From a checkpoint of a small transformer trained on Wikipedia: 4.08M parameters, a variant of SOAP for these matrices.
Each number is 128 + 32 x the weight over the matrix's rms, rounded and kept within 0 to 255. Layers, rows and columns count from 0. Numbers have three digits each.

# down: layer 3 MLP down (transposed), 512x160, rms 0.119, rows 170-225, columns 96-127
# gate: layer 3 MLP gate, 512x160, rms 0.143, rows 171-226, columns 96-127
# up: layer 3 MLP up, 512x160, rms 0.135, rows 171-226, columns 96-127
down170:096097125140138134118146113094156106143170141140153124121116073086173020087112122137079115109121
gate171:068180136122140084112116144099148146113144099135088125129134173116149099162123099190133103150118
up171:083177082143112147155153146100096166129184118121070144109089153118140093142142107153118118209092
down171:147109099153165124137134130176119114129106120143155106133099159129116192099103128081101163104104
gate172:163132119160131111155135140119109135169147106150086160123102159105095086109081111098125104050084
up172:119139130138155137101126132201138101134116158106125110126177120134175102164116156095127147140119
down172:113155101120118124112112154107130155137109127119141098097073134129139134145068161151112059123077
gate173:095136068149124114174164079121127133039157151105090136111119106093128113124134185115112188156130
up173:093106125113146179144151043138132142111134108103167155154145090146128126133143142120132151097092
down173:184113068140059138109152170152147149085157163124123132182141181050137158093123140114140112057114
gate174:115088103090127160115100191165183108154118182140171135155125114087108149106107121096177156125106
up174:118154100168140125128150140067113195124129121165128182060141131134104141105133105073090127126123
down174:129073193102178168080080081187130151116190118111143130109149162161116168131204137133107050164153
gate175:152099136148162113149115138115170099086134092112090128116111135086118168172102153147110150143121
up175:126104173125153175156120121064111128115112118117093106107098132082156120109090105127171113143124
down175:119182184072088095131147092161131106077105121131126158155139157156098170064171101123198165136159
gate176:147099134124111121108100126126115129131115118097101167125046134119142188154107127134090157186109
up176:138134158192111156127188147118097155159131137108101122126079129111122144146110158095099091176110
down176:078143138154119144176031150112098099157100191097133089163067156124142153150138122132123150203104
gate177:138110158137155128165167192122133073143139118110145113117109138117124144164145131089115089126094
up177:130077126120066169083134136149108136081130132148175082073151121175135120144122164125196073136132
down177:108128123107145143163149123155136134120151079104185176089163133071169045070155086146136093080145
gate178:112168141192127111064131147082125066113107110117157161133126094193131130137096122101120082134101
up178:121119191152147130075146105090073101107120110129111155144138027086141134134051065122123118116086
down178:210108106160123118143130123135105164214072108104144146150153152151146100150174145123151104087168
gate179:171124106129183118162130142158171076130170106120154130108130147161095196135193124170119170092064
up179:118186138189135111134149157115127122125139124170116118137137136144069113176180143152122082090090
down179:069179115135144118130159127111131149154118091098127184098121102148098084168090125115114125116131
gate180:129122120104061105141070149120176079169120146155156120153077111140226088127116138138169179131159
up180:144255163138174142155075125085164121155192119089087128152153194211132139153093097131148087095079
down180:124148170127214100146093141098142110071118067148128055128144090103132114094189091084135110108179
gate181:084158144152141150098155123148157139117128156135124200185111111181122134173161096111120142166169
up181:117152149129119129095107121146150127115170136124098204148134131137113131151146087062133149151166
down181:169170139154122121127117160120092135107145109085135061129112154093130081102077157157067113097101
gate182:162145107154127166081156128175097164170164166141139114085092133129119158170114163187187171115119
up182:112120159114144148081139121125105133149117160130165077085127115170053164108157129173173108097118
down182:160181167130157092114112069081149128100159119085107146176120097123135108162184106136189092095146
gate183:144165042089165146125126140109106139138175158158155170122143104152089102169096171159185105137096
up183:124128050109113135148160116133154090126091147145114142097168091144132146216165120171155102128130
down183:088141089119194138125112161161194123101125180094151135145112095160141149186118160119158143058115
gate184:085085108050158144140155130133110112138155127102097105126155135115117148114084110126173112106111
up184:168148103162109141111088105130127155130128159122143149126082124168117113133180132126086126146160
down184:136144072181129125176120150144139116148163124130137134145081128113097129135103133107115112171113
gate185:138148139121125113188083149115140129121100138197152165127200076105123180087089136095144133152162
up185:134145113140126118153127171152118106156170134114136150115099135054184128122085108094125143142111
down185:079108103133128110117095162123176143103158116141128152102208107137105168105132134114093118113140
gate186:129109136127188172153162128170136116187159134090133113126133129155223159147107134071122088218132
up186:150122124137124171073112158122068089091118131127128117112146178130126167132132169107174085165102
down186:106180102107077141095164121148159138176126066178126078128160131066145131175163075104129084118114
gate187:144119158109121138079156167162104121117088129172111136146132102175161198087113122142155158086099
up187:113067125080094098141129210145121110130121103147116105112125098115141093114126105102212143093108
down187:098198151165122145123102145134080169065144154153117119112096126101124124111074161112115177071155
gate188:146187094141054136115115094159103151128102113109127099119140123121124155120161142148138117069131
up188:098105180089093082104151174155148163180196120117091131171092155125074184123087103149163125195100
down188:120115149142161117090118144205122114123153103106121124196137111171119038135113111126119124188166
gate189:180115067130101135111082114105184165133136104118151133210150133133123159115131116127057128175148
up189:106083115131182114060094154123106123185179088082156130192179125179125133131125121114165167146147
down189:176071149113064144118090139118138142085104128155154098108105129125107125026131153136180103109153
gate190:170133116103138112172115077070123157147123127154143139132131187117130139142078157141091096175160
up190:185157147137086123164130094085081145132151076148114082128085172116127136154062165102144117169143
down190:183062106106093103141130119146117150143113175128117167147097096133117100085139145120175135120186
gate191:162086091083106134114107116149098111143093151095134154127126102200127138153128156102133154164132
up191:153113143136139173153132113163110164160134133113088100081119160142135143074106112152137173162175
down191:087078107129059159163091121159158131169076125024143090162146143091116167145127118095121128105102
gate192:107145080119098128113106141171110139147114137147095118110140102178092171153105116093119065117102
up192:159143206136171124111179161150148132103136118109125096144118145076160044160124102158150138157161
down192:169148131141105078124133150141128126137101138112121148148177154134093180117101126134120099140126
gate193:094150103106107184142131143138141078183123132140136152090041138141097105078139137178162145132070
up193:130130130179117074135130159151160120163155146103133108108121118076139118118173080120144117136161
down193:102136109111097109101141113071125160133113147156112134176148055128119118164111172113135096160089
gate194:108074117077134118105124091167145120167109149228116180102160088066107148102123157108087151162117
up194:181116147072158062167177104099145150149089149052137108116144136107089119117126081091141048139163
down194:059162128135122111110128126119100167070123038157100102117099160120119165134130175145056188182159
gate195:179119144078067159167098087152144134097086177125178178150164103138106131115168176127089167112151
up195:145134155102062127072104166086086110167155105179083138096069117148142174182140104139088098068112
down195:102172108122233118138195106162116144189105124126160127086147107158159139129190130123122148123162
gate196:134117025101110162153103197132126118088153120080058132189085196051138135094165142140088159173091
up196:083181106120176111139189104155181136201090189152160115113168093075109148180129152096093127085154
down196:116182150138171106143171086116135166119145165187111128104127128156141110057107162114099105108111
gate197:189154157129124145158104104130189173128108175111094118129124157166097070189111110170137143145164
up197:137157178119133124156164105111093090100148123154110067094132116160096057154167134158113132123137
down197:146126172096103105137121168163159145189077150140086177154114133134070066149103128174113115152137
gate198:091091121144185081098157148134128131150141171097177164165128083094102111186131131119118044087156
up198:112140155106150134134193082164155110198184122079142132174133132146097116119105114156139111108127
down198:173114131191118157110126189140130148042115115195129107100164151134118147121082116124118157093113
gate199:167113134075131090136122126154151121151121067165180102144129028105090159075130103167043110189128
up199:155118043139149100127089101105144146088074212145104128069104198060168161135143176043169157091154
down199:123197190098144080096121129138114094142173091153138130183156081229083088109097081190099140179130
gate200:148203146209146149129119173099122110145158101142170123159133077107134184145171162142198133113081
up200:174197122118109122160093121105141092165153172080174042154126138102135191130129138079131108080228
down200:141082135112120113111114071141122169114132105136112158143148143214063113107101182122111108093052
gate201:102177167108153187153071159185135071143156130154104075162104157093110072065187097128139151117154
up201:134086133108132097119147139128121089116125134131138117202121138127135127153146160159084096157080
down201:123116110115126114120168042132121079140113125171118110137098085166142159129106060152131115110187
gate202:182138109118129172078134150173111142108128147116114109141144126156141165184041188097133114105131
up202:116121127122129134138049123121150128056148116123123164073098130127067135039117103118168150124110
down202:127089193129099124097103087136170095112090080099095098115103117158165138142185167124125130136112
gate203:085182098141096083143118118086180149126145148120115151113142126122121164044144153114137119172100
up203:161097083115193167159135214097088133184065098150105098186159156152149123167091119146147180142136
down203:126154129167057100102154101183172134125157161122221172099139103077102149105130141145116073134147
gate204:097140106159148073153164131171106129116094072153118154113144066065132218110064098085148142175147
up204:102133108116086195138170170145165130166165132155152124142205133134147133160087137140135176206117
down204:072156067144169156123140159127146104043080084156148110130111066067145238114121150111117174170123
gate205:166141149148130148091119119102144144101089118150132129093115123147141158146129146165145120216099
up205:148090110125089125143141154120131133136118126122058176150169127104150146118134127075115068090179
down205:100132144135159151129135071115141125114154102034183125180149140153131129154093158134103125167089
gate206:109184133110111124130170099113098127157076168104110177138119133159151128077167093123070112169134
up206:153150158131122141119135186142141115117063120097120170129103115141083090112173108161135112140115
down206:150113167123128150123177132065115111112101155109164151156157196169186176112101109113085147154158
gate207:109173180125160104122118118147103164150163097140051151076144155162112111097121158119174118159248
up207:087102128159117150063141102085162109137071167071182066111152119107087124089045091079068105125129
down207:137131215098145117106130140174122118123110120143157151116114137152075112099174172146148109157117
gate208:106134187119123103146144135197157105118053094123141136124144162101149118120151077166140131104114
up208:114103117133130131104110130124146132113156136110141110103154135132071125138201093112174100115136
down208:149067154108137130101096074172098155093133116158085151100141128176115110125177137129116105119178
gate209:122099062140166134114195131218082083141111098119113114075183166127170168169108066126111121063073
up209:147112125147166123174083054119114114181120115090144154119099160098069103095127138114124118039112
down209:121184181112130110128116087171147128122138120162166128144101083203167131095138086102141134118178
gate210:137051112140111111132148126149114106125135117087120143122150066112125140139173098123109085181169
up210:103181121074097110139133144173104077095168140068163101183144116164136110154163131168111117154077
down210:107106158158130151052134131149109191131091099154086166106150127072078142131114125111118130147197
gate211:149131123119079120106145097116130138128174109044107094135073122111148126196130145082128134161111
up211:169094113085144159162153138126093211131117138123186136133119079106119087111114122112155168113099
down211:151090119132115134139118160099113095047155127188122115159123123104148101156157064129147181135089
gate212:100082105119157173115087154175155053109165106141130114116150187150190114122113161057124065074123
up212:158127135177134111123117157113129159109099117171080124151165101104110133119135171186128069115134
down212:158122062096122075132113172073116160059106148087173100169130149106123110095099084192163176184096
gate213:130118150131114084112179136130170129158136168108090071127135104168114101171214169100141142156096
up213:135101074127095120131172149092069129065112168100083069102129157108077085110126181040167174143105
down213:123096112154124120088140081106159130152122122119163145117153096122081129147127095198169112116201
gate214:114145129086076157112111103188153098168133091098088142146106101152188144114143109179180155153084
up214:119182181157104138122114094125125100161157143132139110097093152071141111110161132112126155108079
down214:092083168145159122140156151177186169172118103135066160176094142209157071120152132156132127071151
gate215:081161052162116130091147061134115086078169157166150146090137116099110188121115072143129130157114
up215:141082115123121072137150097147162131113167124069186115099127156182135127136116075085130077117094
down215:110164140138139188095115106158154143098142101070125175143158223146070158117133147087124084090116
gate216:151166064156163175078124164117123148158040104159167124087078128118097160123059141103175161148141
up216:124095073116111103108135189139151172116054130049134156060082107140076151123063100116141119139147
down216:086111140131137118096164129116142135182077120178132062141147136130118149106092138112147135172078
gate217:175150185128167168129103136118128147188095102130158138099138128184170216110121083083139079154147
up217:101127142143104192135116146145148102147139140195208135127132084150148179145128110080151171071133
down217:183096149124154148089150120091124159127081056061109173175148126128175095095140138078048149168109
gate218:111126083149086116141126154096144100068162149129176123108070115185101096154157134200131134156137
up218:126114123116104170148148098105123169205190140119095069123141133048111125144077091055089154130074
down218:159142135155062113116162145125105143114153123096110144128136082118154199179098087153113122113082
gate219:066158137208141118130110075136089124116164121188135150164104132154136087130102118106163114198147
up219:190095160139154138119147146084154063091187175111169134125099133123110148136106098086122115077102
down219:096106128110145126111180103150171126154129136096082128146142116096101093099135119100170157067097
gate220:137135080100140110124168137090136135189174103104112132139133133151178114153135134103070136148111
up220:174117163122124143113145119114157148131124166143204119128110116081142140206110155140163127107082
down220:144117119108184085184078125077110118125088084108164083090129100156094180044124088067169163127103
gate221:120055052086134137117190122174120094137121115087151147190091097140132139109173096056106160177169
up221:139124131108155118135096179107175121173086175128096156172120110071152157134173200187094137084089
down221:111138086152131105088147118159064130153093135118157116128169071144130133132122148113168161129169
gate222:120056125114170075086088054147115076116125162135161215200179092162063180142153173090088123178127
up222:112163107114152106128179155206174096119112125077123109095112153100176112135143096098102110130097
down222:071155128042080191161143103108075165150131097130120116072066151114105142168086132182197121089120
gate223:115101142126127142108122151115163170130158148099102160131153149141106127100104159072116087112148
up223:114108128076112155138151103164159171135118107187163127116065130105154155077101127094109130094135
down223:187171124121124104118097142102129140100116100138115143141135120132073094153194161126165105147192
gate224:111090145093133119093165128197107075166106135173160169105124119154084183109109083087130149107123
up224:222060153156147106166112074095163144117122155086072071138170143087068105148174104148116120167075
down224:137148129123166100166187131161097082130107158130208211130138100139136133085102169094125150168139
gate225:133127107071145159159126153167136095148117128096100095094160116103157111097129173106179120151085
up225:129167141123137111119107067159079099127144078089142126139061125147075148102101108090104116137097
down225:171148088102177166131165106080174128162156162110139188094114140149113141117129142130078131084141
gate226:124076158173152096110146140167123119117161094150152125135185148102104112154133105118113108112153
up226:074120124151112133130107139192128130133146157158142111152122158110124100138157107127141131115150